Weights of a small GPT-style language model, trained from scratch on English Wikipedia: 3 heads of 64, 133M tokens.
Each number is 500 + 40 x the weight over its row's rms, rounded and kept within 0 to 999. Layers, rows and columns count from 0. Numbers have three digits each. The size before them is the row's rms in percent of the matrix's.

# layer 4 attention query, 192x192, rms 0.0637, rows 0-76, columns 96-143
089:507497558542541457542486580523528541558520587443491473413427575547442507487556532492497563449507507493442512510466461498439489476531471522485534
081:418479518549534464475487587435518472577442560488489574509482488566525595493497475534483539490535578451459545509455504539505494540509441423483481
076:529480508527566491515451578533542507515536557425496491440518548558475564449527485556444609426515487491412501553502473541509486486464551479498553
088:579486483478471582524508497490496550459536547491486387494465506525599538523529456535505556533547440415475444526492540456423501476554545481506522
081:501456517550448551471539518510463589596495528424545516503491437557504539471452471516442531590478494558523608445515495494476431517480474507473571
095:509470500512501469476463455559532494445518479511480590564558531542441517572534523516488519505467470549519427463439481531485538394525512529573532
100:489480471504457478535522479455483489515513534478516401515481493467494478477536512530510454481568524474615487513463464548482537472501536503491445
092:457529491493496525495556543499551483542581485481534555515523462515458531490534456452444509524497528497532559554541446556539479508472506514552526
092:561565493458456543527562501521508514549519499570448418485521484486519520523576463537572530570487443515509454488540464536480478545495471477525482
098:513492473460483521521530502490499459505549498485511536534498474482498538493451503475536444510501467508493505499510432496571535490499476388555478
096:454509537468485518586457454481451590472520468459468496460410449531511505485461511476484517498511570493496501521528510530514470546477438584493490
100:561449544562551532503549489513509520497586527424502496492492531475577489447488470485501501544502516517435527501529468523460599498535536442456470
091:530573405512545434482522487485519517609513490490489555559565537491464518540499468501511485523561474546561521505503471496458500494490577538569476
088:534505502547403454481582519466444519454515489538517541496417430454532455402545450494415516519564476536481496560421487539495464618513510550514488
095:607519458547489459482508454529394433511402493507509515508534517496446434461476504436510467454445537544491534502442522459562553537532455506454485
102:544578501518561460502508489482497516503464487486502554482393477504430510465535475527501540488463510531548473505485404597538522413514455536542449
098:546447471546528481542422501489511473514545535484425599477566484511555523477534504459515455475474499475440525514507469544513556493530576570507479
095:502484469561451497514533492541553554456472528499545440477466466554479494495457447510500497471466579491535478525437537512534441451439452493504529
095:574437568443508493482510550525542515423542509497489575443477515539521597478464455474494499478536506504471488486503440540446455531515555543528521
085:619465451534485519526537442527555559511520509483528472552467527499546459510455535515539492471442506550428540541506552472475490508453496572462494
090:438516536494528518526435537566438492561417490452505564494489596468488499449531497443502476475541527502448487483590457528541542547495548400556438
086:499526441429467479509463466494538528482562571556478502484539461499515427510521510509516575541536537528473440477496461516474529557441567458595477
097:493550566447462498536474501530534486427488487464465499441456482485482510503524546531468548510437566586506462528470501510506490465485552536461441
092:454474593492556507553538469515443512468552459525586533533541493529505480480569438521507519463544527513510455612440484469438514459478505510504497
087:492514470465476605450525487497475566531474524517564581542545473546468452459546542482569482460449522497458538501558500444426439484523472478548558
095:542509607525491512523573534543496547564431537494506479498500515394489516492459498510465487507479481588548497474496421459493565489566514555441533
102:548510519513527483525498461562422500551515542491506465473496491580509557524500533448495503524489440555546556512554512487521547517476441506479521
102:508510492539504507443511525527520469568483456574514432397469485454505558517427482492545436498419545509490439484528482490422552452508493505552439
098:496516453541451511459527517486524460503484424496484482448450503469413544510520498524508464474521572517489502507519485535437509615499545494519548
094:567586469502408496492478504496541476497509511566525478525521431537483453455487575506570492526474431532488428542439484510434523514520508516493452
099:499465524547461452466431484491467469483513502487489463533516526484488537498498489450512454528548531480553565449471489506527502426478502513565532
088:495507577515504464514535552557523484501460472501515494512487524486495524604507461489508546502602462560454535471498509534501500533509471470485470
079:475478500480484469552424492559481468557479441449515494486528469526591540530500463495515493502499493424465450521467521527525541543529508451528434
082:492494490468467492453484467500514517470447411484540558498545438477450503457483472513472516434488450517502565521483554490562575478413500481498479
074:493496456484431505472429497516525536482492419476561521549514497459539523447535507530509577527478468541512492583500475525458526518442498515449522
089:511505547512522445473422564518515471584558542491531526522480546531530488508558448492470519487566486549512496490456502516508519479456530431502534
090:476486448470460462513502460492511521464505477503503519486513402427567535536477554498505515499529513487488457469467561505479543470491459492558465
091:458506474480485493491483569494454654493506544519583394482508485505459539543551518479508463497505464427525491487502506383418438456543499512517504
101:500491466567502478528484451539581532524479501517466505550548540491504498469510431485487489532496462484447531503521512489508545513481543538437544
088:427548471447461480476500449437486542416465492472520490488509444441463468424405561529505493575530510459527506572482510537487508447563492549559476
088:429427364509483435516541470568527506496465500547482473495425509526487457544572460494522500533515464527427441450454493442440513493488533535489566
099:492548548487504466513506479519470480475546424480526485483484509518508559507543505463504471491397479533522453481472509600510536469549433491458497
100:513552482493419495516481501481434475468508519480513520476524576497488469555509525495541482404507510468497464542488443467489547471503497436486617
096:503563522506502430440503503459421493495491478509535514421459519428556514504495514481500499501478544560487470418516446544591515547515511480461548
099:530507501488502518484435502469499536494498597490548530448568519574567487576480518570428441514528513488518481526548509513498425471485455493598514
102:476508446512493460464511444469512502463533441445500447479551508473509476535445563519491475472436489473539496544518527426426555524466550545418499
093:495484429422474484438475494471516501488563531557502428497427471540487397459555519545470483488536515456535493521553500445518438487537540499504554
097:478472475493446517486508502554539489494503498573477454495471422531474481434538499460524509558407503546525552483485515479476540523528484527426505
083:491508553507565479453479521483493495518442436549508399475511476480454522472497528477566493549520537454538566538409454491470507539517529486486540
096:438497473508511516505504574531532466551510516515505489495521500576491453463491490584528570485457497480431446466533487441474488419499510480517556
095:446465503529500517503467504489516511516541477406492431501494519520552506480526448511506533507498472529470527422580575539447556519522514437435523
095:488549507488462502477506571455453446470486489486529497430470518492510502441478507442488511497506504572480526509477584451487566552549472517471478
093:517461481503443545470586480549524433480538627456476472517519539402508534461506511497516424529510456519467529536537518561479478480461509511501531
104:532467427429511536533514510500494499513570477497496576477476496480577477444433534495537519521432430481571513539529526494444472505451401519490487
096:495575495484519516496464499466546461525470523473491546425506501470471490499533534565539487554534570512514470584464485416475572484573526454504537
100:524461515453514525486500447533499477457494439469551572496498475518508469539462487486506547427495578578567505497495515459463523474535439480509521
095:463478439629513456555508481488465439531438535526560545442555522533467453527470468551463463484519507537576461447509463501468506436426452467541591
092:491446496503487515514530585530476534600540462470472554517531446525496528556548483497570511516519489474538452510511474541465498473431440488544574
090:567407509499539496544494560551531480511486443533470485433469475543429418422479473571555533494469506480564514496440524548466525549495596477492513
096:486560475474454517435547512416552493430554504474499515533546511501500469502494452459423453444480504490490494520515526462398475552543500523552522
090:455477465509457549528443465554525474571545448487489560507568522423450495443572542460569502479602516508540478413535507547489451503562485533457463
097:527531500558491549520539481503474461533428556534464487492417467540495525518499449470460480498461470530478553427437484472527428563415485531499490
093:526555505509421456544522533515496560475459475516509478489409494415587487498473537524528483493481494532499517499533512438523485505524533537471496
097:463497483542516492422446470459482468520487507471490498591515488526513498495536538446578518496482479494462554527471544524492477495556414588560553
100:446485500457442521493536472607542425548476482455490408543449439491530553517485538448535500522519549455537524485478530549497576519445449494508481
109:495463482527537542504518484460571488518572502527491492467500502496476517525558401517461454453542487495504477519508464454520448572544524472517519
094:519519466531518536468531450530476489502576471552516455475499575424452435482518492492461549492599554427491460451470446451526465501547478448459572
094:486531605454461538487517460519470544484461474498529447493472477527496446469495543492544485479561554557560509459586538461512492473481461452546448
093:528460513521517514484500468462530466472501489486484496480502541553528486498476428453504426490548558381480512566461459503535544477514473491470492
081:487412517486482448523539400522461516523488476522562513549452476558450456475450486496480486568475473449482520532478491544430455493492546518504488
089:515473487449491442475457544483493503527500536438542508519473456554492497499445499521415499536431482483555482520457590522522438476455559539537498
094:510495535532516534500575501501477479464487491617499440432509549487475433511461519502542510524512539405488495545533489512529499481525509467487529
092:549544464566456442489512528470534499502578547487510572524488539455499488453555493494499461495497487543470567447520518551477496561465464428523481
099:463533471454485519499567543482489468472525440463475491538529531493566454522517501476492484595415500508539473505510465454444540427502475508501477
095:492409514514475504499503548435476466508552493445511466468549520539545541511516528469470488561534445579462497503545427496570562515474495456559473
097:442514455475539472540535498448515475489445375481503503602414410469462477457499512507520474432501495395515523535562524572466534489508480512517415
103:564520515534531463484528525460517443467441518521516558507521465498498495496560543479503508552404500386476443500496465515496536482433451514557461
# layer 4 attention key, 192x192, rms 0.0664, rows 0-76, columns 96-143
085:476484503416517455493513564415461509446495520507519516471515445406487531416490494525560501535527473528503466466471433419533497457464470470479517
080:456502506490519517556546505455502508471543508458454495477448564513484464504537475539568478490477477523454478511525468499492492405510489463551507
087:477491503404539570454519503464509531447488499532530557478457438485500481467458556536404478536568500497497516478430489419517485472458437542498526
096:477484494509496501492529392500582445444517489513475562526509471476491469491473443488508443474468518515497518524481539513531494516508508446500428
088:553521552392509524480491518517500455492487474513520597471503536464503510568500535488493561376500482483529495500382467468509560544514477500469586
093:560544503482482500499539464451497492470501498546512537478486486533508535434472533532450483565520531625533512537470455522570499519525494514432529
089:465484515488572508512486528463526440492464570479558530531525430537560544511528463484503525522511540530443526510494539511449563471572520510522505
104:493458519481482506472540538506516527530415484575531414508487531507529515522430541489509538445440527453504487494543542542468518430483478472449508
097:568537548509507455519477475491520508425508482580508480518510468524479507478538479545519537567478430472521532511491497520610503468471484499462539
094:457528447506501580513475478464555521524474499516514468524514546531440468503479535537538551530562557494503454487522476494483541527514582518459484
104:556491457530538506520434494492478474526493519444534503441502483555510518517475514477529514518558491469502531530534500463445557476480539473523491
096:526598518575495491475563511529487500512482482542524483513594555448547527500488532542541475521508489464451496517508561510503495510475533448516525
095:488434489456439552500548514472493470455476503507553558566493466563528474475527532455544519515476547578441496459542457442526541502460512424426451
093:422494462502535407496453454493434502590497465535468540465463500465493494455446474519527591533540539478556497498546524547547462516492551484494503
096:477538472504565564506505550519440620477481486488499496504522484507536601450535524486432497502551434501461456524503525486495502522507408472540498
107:512458523529517488467562510494494481528482434506409473514494502487554534502511510425513502557528529430569454496390511511482440504528491491521514
091:438506518410500437548567503514494550486470481442499451503427494466481463535479455530481493579515501460436570540497509432536514579491499441441503
096:515600497540460535516397459457444464533496520498492551485477459473471462491555447485517547584471522500551586427471498492493557492544490516430555
090:465488460515494540484483400454499550530496562474503514495448485487501480496446572509539481470542597485517486493449526493509492406491460528507387
108:502494517438482520507486523478470488496542419518539535516546506490484482417476523470464472507516483464438504482511527494574577533516495440497433
107:561489499509443490510532485564514483440509563584506486563505546488473461498488567404494470502565565546469536480512419485467489530497531546595504
088:487512531494485485492481512509465459563460481423491581409448481530424482452453502484492440480457499583526497564492450530508438464475460501459524
103:505524460463492431472507512497515439521496512523411538440449484509480523453494454465501420507469433493523518436482519487554464518585514509508506
095:534446393548461468509502505535485502576488513483517483535463458511472516436474495570490478510476437503546513495490497440474484469480482494510465
091:449533467531542454468459495465524476423530528501504543455424495519443530591499582580513519509441551481537481525503469547493498480554474476535534
095:451529499451511515498536471511477430459445468494523534517480515525578402496554559459531493469404495526477494520495533520494462415483527506497471
101:546514520496556477469489518503490539487562561443444528515507496462517485555524491522550518503512541507496524567472554536529544504493523524475563
098:500542534485447551548485491511495472507527513500483537590489482485411409408495506508502505552537544486438534462513527529516510483507496527499489
098:552453499501437462550568459495449576489456546541475528507505426511475450510563486454460482525516551558482435468469513491500425398566483469510486
093:512437475454502565551472471484476500505501492505397477463420521514475470495495512579439512545481571503543536548439494484538534445539465476442520
100:524477486483502481537501505506458504458533495518488463521504535461536493560498514450503506529549495459386388493564510575485519530492525579548485
087:483470469471485479471454512469530458470442560503506463507567532515451486411502486461510522463512554585516520566481486425539567495555526482511506
078:541469468487498522564474490424519554470501525480542500412497502470441495530522514577488495482485533537547442487457479491526476489491454483517624
083:522504562467491411520531539521479479545493567490556463513563533491554529512504506520491490442514465472533487462547494471477491507463506497402475
082:493467532475480523550488506414504490495477466498463442504503519494458533543471523524485437413487470461523495435477500464508530398472427506499503
083:537443439490469517496523529498522519511514534549505523501574482470479489516480428488475528509449512553465492548495434465473532520550449465524499
095:514515525476505507474516493487465471484507570521539480535575522514502510479542543486470553425502500492525484485521526489536552531397559548466533
094:507386442487512483498507442481466453529463441516506431470509510500439496503483596527441503504479525510559443470491490465482466475473546503629491
104:502486494467531523485536488524480601582520530448406498513423567464521512498493474505473486524567523558546542420480482505476451525495514529432493
099:471519434497432535509431517520499550561472407496514510542585519488519523564480533509471450501479497489430402524557453528534501498482548418516496
090:467521410531508509517497549466574472526463473472478569469539466520489508450507476535583527518460402492501516507483497440500462513546512542529498
098:468463456516459465487525486529470485480547516541481490524508519497512485527566432414480502484532563399423532479387452517539469584567526494522458
107:566544529578512515500503497547512523574548561486534511501537497529523530527542441555533470544475493398511519418468523489468470487490540514511499
095:463366515467468526474454557575496554497494503573487549480568465526493532469493539469482530455554526513487459569445494493482482584424403549449435
098:522567492454459489486522525473501480512492564393594497572464511552473606434553482511573476559543499499528503481536486498531499511508514574483521
105:459530524458547527495456478489469517500524563468480587513482467513464473484569529551476502503472467562471495482540530527547508442511564528522534
092:429462456543500468573496505484490493514471587426502533500507505555443519465438536508492469484474482469573448460406471534572458500509386518447516
101:472463483535542507501414508500509550551407513453471504509496504453542463486506501479540473459492587434546439487537548475525460440516585513495485
093:428507491467464460520410503494518528449548549446427501476524488450494455530585441566494486543452490500543442468529535483530452421524428552470497
090:433516506585429502492537502484523500482546502514540509485549493505484513517556564562509491477532463489529560531425516521514470535552488423465485
089:472535523521568434491494553500528496503466440418540565579565512433526539604473485407485547527458407469503496497552526484529486522597489485518489
095:472488524545448451411512565496559537496470467498452450530488539453516508487492571560533525536514501436516376475467545508557449504464527538552522
090:431580511521502532538503516533527549472476454477493542471441495478451511521557454570508505498523476478601499485467448545516523503530511544505547
098:470495543492570523517461480467660570465442514525457478507431477479445507514575521490466603488418470446508539536427527562502508490461481553507555
090:463479536479463442445472502558475511428497538512491429514466469556445511526465516487523416511553470580479470534488506525516467498503489509577452
096:504480541563531524432537524522549507549547463457484538455486506524502498497462545416598526500509437463548519451542543504509514533456514424541451
095:497492543471447476475521515510503534468465452427510495522450528514515566457595558499517503519496569442485545480482501536559578527470487532464503
095:481518557499547523500502526417542471536460490474537468571488434463504484477576522542498519501507567514536551473450480449547501473521442413533443
089:463519516495441461481536506525419523495581469514500493518468483518510524532496509503518495488572518516514497527485518444533488507474552454534467
102:517567495525513507521517520602516507487502523484517484507502548433526500468501570493563504520533522465414429501515506482554492513425510497466490
092:579457464421517486526500542433469476516441526469493515421499525581415551516543449520532583442535510499544512564445532507530548497461495549546514
095:490465500583584493473489517493518509444495544501502466496579522573564487508577514522516518460450494444507430487491466485513510414509511476499492
098:525522522492552576519531519508482512544544527483496435513449489502485453435503496526516479455482438514486451472497533417525506437472442527459522
096:477566494438450453501514548467449508511476524494535510559570472521499501490459515498504491488512529513490508564515538501492571521476503488453564
092:509496521544478526585504487410505498473530497479419498492534490516521474538483547505526429558545531426479455486563519532513510574522462431443462
096:464509464424559457510498487527433622471467508547483558443536475487487534483524514491528461508448494567590515457502523428518439553462461437475490
090:497500509508457457515480494572470518584502481499497516454469501502522466477526548506521453586519448518510446437535524490521496518537540493489487
106:521506547513453511490557536470546588526532452456417470523421465502535450470472524477567489463455525428425504485447493548572559556542598424503469
112:496507482533477512413498498529447516577502451545484482551583479502526547481459494483537517466492461573490495506517536453526497466472430507503504
091:523524597540448488568498470440474535485514424520539521516482535541496513588492489536469513507450470492535496539467581524534480535509453515524475
098:474493535579462507520470451458503489532441514599506435539491564516494539441520482506521508504484498598516485569490550546547540564476482530507468
091:493422574547488497463454471440479534527552452458461427488468472464491508506554515521464473498442459467563516523479495487510465515500428521466567
101:476485461509471500512492529524550508476431463494495465478489496496493501529519478529536543447451474447503473520608483590522512541457478550484535
101:459500537538487518553482485531482501523529500518510466479454476526486547480452541497550502441521509516488498433509524480491539534535477511529528
093:533434552537448508479471571515527517508443423478483567507532495530510542554530478517539470515486510543476498534573463522482486561555495518557475
104:510504535514537449513488520457437504467490511547480452420480529456518604522601484524500494519514417505520467476438522480366502550543376496460505
097:448485481532450509442505491497485485507506428485528463464449504539469460524521516510551492448486491476515518498531474501531474496459432465502491
# layer 4 attention value, 192x192, rms 0.0603, rows 0-63, columns 96-143
108:512558466497464566518487515491478462489540532478502398458522483523458519481493583543500469473587477526450463550464475486492540502519542500533504
118:532578589520482468449495482513464591500472487545563534590489523449519520496569485478469550501457451505481507484500532511462474520510496555539603
110:485481468503467471534525510496512467540481590513427472462460497552444475459526559457513441526476462428521505437594491489511441473474509519394466
098:508511553439454578551561494563487450480483450535515412496472501440543492511417503531490521441468474485542515473527458462524517509504443481504545
112:481518442475540592507528463455471512445513544545456545502503493520509552482493507486544506431454486496441468463494478508556510511515476454430462
100:453464506474485517573474519495529597517498548458434535488441492537538499628423498483487496478466438494472439494480482486501528468459489447525501
099:532439505480481466499490472504452540517448493463450493607471585473518460488510474413582564534545405458512456506501478435476512506438481480465510
114:414500467528501539518473463550466449459472514434492490462492461483524482522503471468507484499500518525553462534497515520480535528513383479485450
097:412503557581534526499501486432486534450459594465508546545474507487530508515455455416497511457527512506491523442512448491485458453520499526505595
108:482501481457550484473486494495535566515527529443502529476574547497479578528553466507520514575520530503473434535534498477424501534550504545511492
100:516498526500470536447541509509579515447568508548508482523497402500533471476615474507491533510429535494526523531502511473399557455501407538522551
111:386540478542515462491548558493524414486488493497480568557470478526503471591478498482458444508485553426493510487506465456489487485453512519535516
102:464449473463462523551468507539560522442597481461526438496516621503478571515484554506487495502446519437492555445468593512484475462475440485493461
116:503455542491480488523539497490459590470569523519490520469558565468455547514493460438432501443477449505480493486465473538494510518465531477499490
112:475598512459481513525502477448599501467515485498519511522405540519501479531492451533558457512564433503523538480549554485466522505495541526469438
102:537504534497457472469509473460563448508458448568513539493543459452439459536506455521487499523528490531531513449548541544467565532469481517579522
105:510517393451497480483472435474552518445536488510440476505515487451474516473518582452438467492415438459519498502481526553466546494471516480530484
105:495499494526508488493475568577447539552519545544510547505496479520479503468501439523499429461547592484581476531458471501531494476438461512575465
099:454449527575492486574565463525524445438570531515466469519470508548546475512465492495541479504485487518517524513508533479514496479535496515497507
112:526484568446560524544475584558531530465434537487537485504501527456553504480558506538566511493463489537486527489575484449445546496529466476513489
107:533596486458500547490522457518521492460545493547560491487488571474453467507515500518489507534460478518452466568444436461471485556531509499544490
109:596531516526510525492532498563559520480545535448424510474475518513544488495421534492525480473508513515518580485423537497533470502469488546516563
098:399507475565495460489459469505519539461550543498478524468593565485529548539494462496516534514524545497507466532528518456462589459511467499534549
103:562620532521481467457441567569507484536451502558520563566459463488554435530568505516503484432540431519455472522536552483569455459504558419453494
112:487508491554484506571490515515494524507524483491476504493553417509437416482541548464480468516443483546465531539486472523493485459419535505493487
105:466456507426523578533547492474463559548492429541569515537482468500463540510429520513537498471513561547502486523553440524425561460456435548592546
102:465546424485459545496506490465569516477515528495454500552533386442506564469498504466491435478509544500542511512484471485471477542545518473500464
097:550451511489513430464474512492622554448466520523480473604486495504456555504519494524539553564402410496512455496453511527508519462545567472526447
102:515463468513473488520558578522511505461528429466451470585521510494564508471496466545435566492552500525596488496515527554632568497502474526563449
100:537484497540487475476512467538539484517498534499485500553476461475475476496485491508465398448532502501479482544474530461544461456491498478511476
095:495500440483499471506551544456506486527510445504501439494561504571467464540517486554469407497470443513504532551506422445412451427485563511504505
101:543563455487445554570430503508496448503497497514507504473480398515471490551498586502524535534520449589480488473438472448466457476477501437500467
101:639421517475565457510509560520497500484401542505567509542496447444539507536591514510540502504465431507458399450537535517537532451594470491489524
088:451498544542531513502537443546472491513520408555491542430443505509492492515510521533572576554500469546530495457473502461516501493476512518551462
104:417401535547482430508531471468523523498520451437471546536487472541507489525462531456532489553475564472508496482544501439581537438379499533491408
107:488479501551480563472548516464491558533462495483524536474532442507540467511526562534548542490498579530492483526535521460367475476486594447520550
095:509533560513491430475503493463458512461481474473512508468461554545403603542516567489537533470483477574557549444520616475530500478470507547513558
107:523476518548460520597522540521509592543474463504524516500542494579437528479525500601489510497459564512448466475551542432456535514556441488487544
093:529483516502435487554479478519445484595509487478517543426560491533459518529457476453520495516506511506431489523559518496501502464448462461478518
100:485477516539555505501455471473529487526549442552468530471419395475464458482487522592514515472519603468534495549488530525446532515522524510478522
103:475460430508530507501568506547518537440513477441485494525515492495454476554576483518517500549460485515559486485463472503548623525531488532472509
101:463534501533558598486492502454502505489509509447480559446484462571520524482548573507385476530513474513533525491516511498509563562462497548503496
103:527514507524528518530477497462500450489552521502516502529485484496528467541515498441460478550561483494508474550499504520521425434513495470466478
102:414498506525544432460438519485437585497518530494483515463466510513517486460500476496513541517563526547439482508473459454461505481462524588440473
105:554505581558459514504464493458443498548547507505477421525379501561521503505541513502514450437604510492499543504454475542444523495514510538537539
103:537508531498511482517434482497514486518494512530556533483428483551537503465419612478529500482545490472582453497488450482515539457512524544488506
114:539568484461451481475532502575522491524548520586512474507523461451502566504551487506549460513463544572527628474498447537555489494527550510519476
107:443570520538432553540545462441441536513500506477510504528527461564501449450469485582475582488511504501568559514535467492444525389495464424537509
107:466489532505514464475487489498515452544489462551420483497467461512566528415530542522528510419471540501468551496500475518492519634454544502459537
108:505509445517527561543520465480415536571390500462487513508542468535434461482506497448544431479514446546562472502479543495520538515547478463532539
099:449538494510487559532564471439532574490578557528592510495489513534459497431526534505529489552547555530489537469448501479487490468511500527496479
110:520478530485500535457495507496478485482456494550399432524456465455550465495455460441460601521447430517540523491513482455530489545488563479497471
103:576524482463532561533493467510526523507541465458470567483495527534545601545405489463480505541483459448459516551497517473484554503515465486415502
105:485524413511477474467567423501507530619485506532536525527516552498516482590530514474478492498428498505508493473479508570464474469525499492450486
093:490485500531507512543543576476469550410450442478512481503578494511489484467460530441468563565534465494494460465423531481507474535484512494475529
102:536508502583535507589500472425521538510512446463526523496554429534563487557540544547555439534489444500452544469530523494499530462539555538524516
095:494536500459477548486482477498516528506434436489479532445523486487494531448465482493529437504447546536529520470404461481515501476622560528516516
096:519537512518466477505533471543504513485483512579499494560501425535515436455518521528490497525463459531585500473491452497413478593572520482468571
107:527513509478506566562518516542503547515509547528476505447505478494478528605467541493540377499476446514505480560499458467410487532399522444518541
108:509553503434510511540488456532505573494458505475511507443473542521516460580427499512517525525475576510569466535481422494464571464463469508536508
095:498452500521520481484483578519526502454577545506430524481513484445498472493539489505522538535525507425531502503489500481532505473446577463510441
088:455452468508547518569562473503459416522483474452476445519450463473468468568514531485473415574540542463487468507508447505535532469516521501416462
100:502473486493536431548481486500430506501387424562587545482482510469539493470418485557414577543476493514481478514530508497468487456489462459481523
091:524482579445441442491480475540502502463507540528502568474453450513468488540534498503424484475534511511536502517472565536475537471527450506512495
# layer 4 attention output (transposed), 192x192, rms 0.0778, rows 0-63, columns 96-143
108:573513495498434516553447439490470535472471513493462469435497514438402551549446541511427547512500555476552474403498500505511505546425458445512469
111:397490467480458476463446584562525480444514520499552499570486522476538555561584478476494511467457519524473485518555502516414567533510562481506472
108:588501504508464448475543531546504449506504566451500490432491461490450528493442558461496488537466489391440525496515535497493537480457601515491434
094:476470509468477497570562469473558545416510515538492519539507516524545414517427481541460468458480498545530501508529555465480458459545488490523468
104:437533481476489472458526411478424529490527566529536531481528460461471490463460576511516507488512516505532482533468457520495538400497477528476525
104:454495522556462527528495495504470576475530552506529539476457483512468511500532466455474563458548528506437557463462527472566511476441512497487448
103:495484449433536530491542529494467453566487537540506417495443434508525437497489487452497542501557453520496459558446443468480511517464549500564506
106:435538543513574529532460530557449516467450484478477519523497502535556520507485528389466489475506506476504495582572573505471504446467457543425507
105:392467533542561515430539552537518522481477542504471563491457516485487513509548415474535479537577505474548490542515504447488443482501470566579603
102:476501494479471493493414493461490602526444535511430503456539492565494552552543523468517608517476531443461430483534483531527557524504559497496457
100:442422520447528455488498521516478483419513526513565496478517474437519535479588483453534482494511555471523492490605499483503510491565485501427486
106:493510432466515533475531512547437590479532443487483488515582476522483533436517512489538544523442446370508511545543443446497397438440420504482504
103:458496483548507456541492499444544431456582521461507481516459461535480550471466468554509487542545526596498603475512604555630507460502492520518506
118:544524557480414484521530469524483482538512493486549459480524518560535526473570489523522476483542378551512466455502526542489520502544475507485537
111:554572497438435531509514455499554448457530497471543506511490467481511433554533506497514488512500527543516467511503546493462523460524560402571519
104:585518508496470471515527501447516424579500445565504506498507567500470497486597512494430520487592504530542523438494537457505533530534504487478499
101:506538472586465486514531502495473537481513499479513427488484504516518416502476433554529522489547427498536478495512451461487493532501441491502465
106:481477496539527485503423500532467510456521542508497572436460494541493534478469504505509570503467467432544525531519503462493498511472434585454444
097:455447519524511531484523513454422531474473503540494440518469477562497460486500458512503500531513513481584579543498531509539461499485481532511610
108:524443495481520500474439554511494562438561460503520539492436482536481488468535548541513471511505461571486512520445450487491524453467531534502546
114:497519463489486521516451497542545580418473506537466579502449520529515447440461495542490514460479504570478430513467522485503533529451512483495483
113:511524474525507523529592518554509505495526553525496491499551493522484501530489479535532483522554466592517542513484523469470448512477426483534567
097:453488523530562475591495499471477446448480474415470487436546484562484506524531603506547544470510541576571491500520522476485508439481471458439451
099:520467488496489582480503467488500464565535524457495500501466486483541493578504515495549475515489488496504453510513487502394489467536522480499504
106:525528492517508478535539471541536527560444474440524527494535490496418529491535503490469489515471504466421494491521506504557458552455520469566473
105:418508440466549547549565473466501459495429481467502504502550490577575469458507517516499524501477426515536529486487542486512522457483483531547502
099:486429499513500509480604548428426557489456520507512484458527507505522534467463535485452535551519573552459494502526480376487516513446511523501464
103:475484483501532485483498504501504465451493478443512533480531495532495488493545512503528483576545529553517503492503512501556471521547571461476498
106:546545515565520517395520540546459418437555450510504497507578519518514473510513538524475560480541487474435524525516597467547454513596447525476472
103:473504516488449481492596474604440450508507488471516531493467499511501447517498411466511517474433541521504493446491477485486495487537404489461531
097:507499483487487527540539481482509527421434499538532527490505487481497496455535488531524577546478456450487480544488583464438514491449456433495456
100:520491423558441542519518510501499505550461544478460512460490447514492568498476518544432514489525496453516467543457479537481536497465514418529493
095:565558486521456552436442571451418469509524520472542580529489479516511502457528491532485483454489633504453455475545505464501496527575499528498496
094:558410526509556520469511456551525395494471448558509473546491504516457506483443557485477636501505493562526481484463492531492523456518474584560539
106:498462491538503498516575527499450557514535432478482500475512457518490491500511526522542517461548480370498526504550475502521451583443528518523538
105:464459544467531548481567518493565507527514465469419455494521474538473494435438493497530454492486452551467550511430490500503523571429460567536492
102:548558500486571466420463458467476446535563482488465541527516534484492541501568561443580412505501510500499511503547543470578497540491479451471566
109:516527521482532524438521597501591545488551496473501498516548501490458510399534490522476519444468539510496505478544522557535571494526492513548490
100:528505529392523555562490537472496480589475496507508512434431538509463549438455480460523530546518485525492495509483513447510482526538477507508493
098:503415495542542460494461473451508540560491448483422517510538495521435444546474547557495485496520581463464498484525493502418511470540465536491497
101:457465525441492447469519494489480510390506437551503469529459492505453479529548533461492527484530509499491437485481572448533526550481514501468507
104:507536478552521522566522518569478437507513494469496471494565585486407505455534510530460422484563388513428479503527532484512591500474429471589519
103:603575473440468507573526514439433396529538517464490562486479523481457465526507453533507450451552542433545457485524453510513464441472503492518531
102:432432510514428541481466489521556462522469514471507448507522396453409616496495414471567488493540545531455513506509453581544451489498458489483444
105:480521470585513559484471497514499486533575554553500460554458499508539467515483475469476418522519527545448547547530589569465442493459478520506498
110:480515518605495478527455523498476453523496500621498545478481483526480486522489626503535533514452539431512501542489457482455490489501509539542452
111:562513548473510448525553440448529527455529517529561462542529508490496499500525532506528582537481523607503526514473427477467450520523478543484563
109:465512442550521527526509482528477514501523515529530563516586492489459465468547513535493563503503451472537539466494570512512523458550425480491537
107:492441582508496506432580516508497495526533512531516387523538517474619568494483516519511542520426471457394532503516492485413520526508457442486458
109:554556463493456548534578477479417528471411473495471496550481474613391573435471490482455479452445558446491500548545526529524509511467450498482485
101:460469443512504514527461506591549477510468557524568478484442439481418541506486522545489472523547553527515437547477580448570477486486552497519574
110:437437475436479537484520484456518465441476508405543507492445497447516499467446430506456524527497504490488511531501403528457500477498526535542462
102:517593547446431560526541503494487479503529528507481524447499561508474472496433454518460479494478486463570510524515506500428521484461435504549491
107:435498467471582546447561456504498478535478496498570469519579475493503536514461449471542516541469603489567533482550476481442485474498503493487592
097:530526563504372575505537505555499522458513449521471503440435502475486471488502448495485490464541525525463445439493533475564519571483478417546423
105:517541433499507538495452514456439544591497539491427418509569499548498468495462498499536438444509484510467480511528461506497494524479490481553469
095:466545455511548488488529420447458578518460434572482533503495492468498524508459543486485436489488513547504447510451496480496552501543482481493465
100:508422544487448530490499507501487491512525517532516439552577499533483496491398505496476531498464520505482497499431524470506412513457540505522505
113:508493542404488565605532471439407581544522555460511520517542501509493494465492495478478473529519456517454453447475456450472531491462496483550475
108:379535504482531475540515515515511522476509520420467548499526509489473488481499468472479499534560533593463496497475527543552481509523445515432473
095:473487511521472548513473534533507540513499494550453551431499437428454521574497500505473534488538444389468485470587484481523506540476481511507596
091:464497506508487589559493497434472537487450473521491426498480485440494477529522523473459484555486546462424497477461460459494468472500497448476466
103:476542504502555472564482441425541449483398518522462508498503492394529506460492520562570510539526499559536445514536420436500497461503447459454533
091:543485484490487539500523556476536486463532539527535514506493557467519499483571481518496461523532518473522535536535538412478534509557502544440579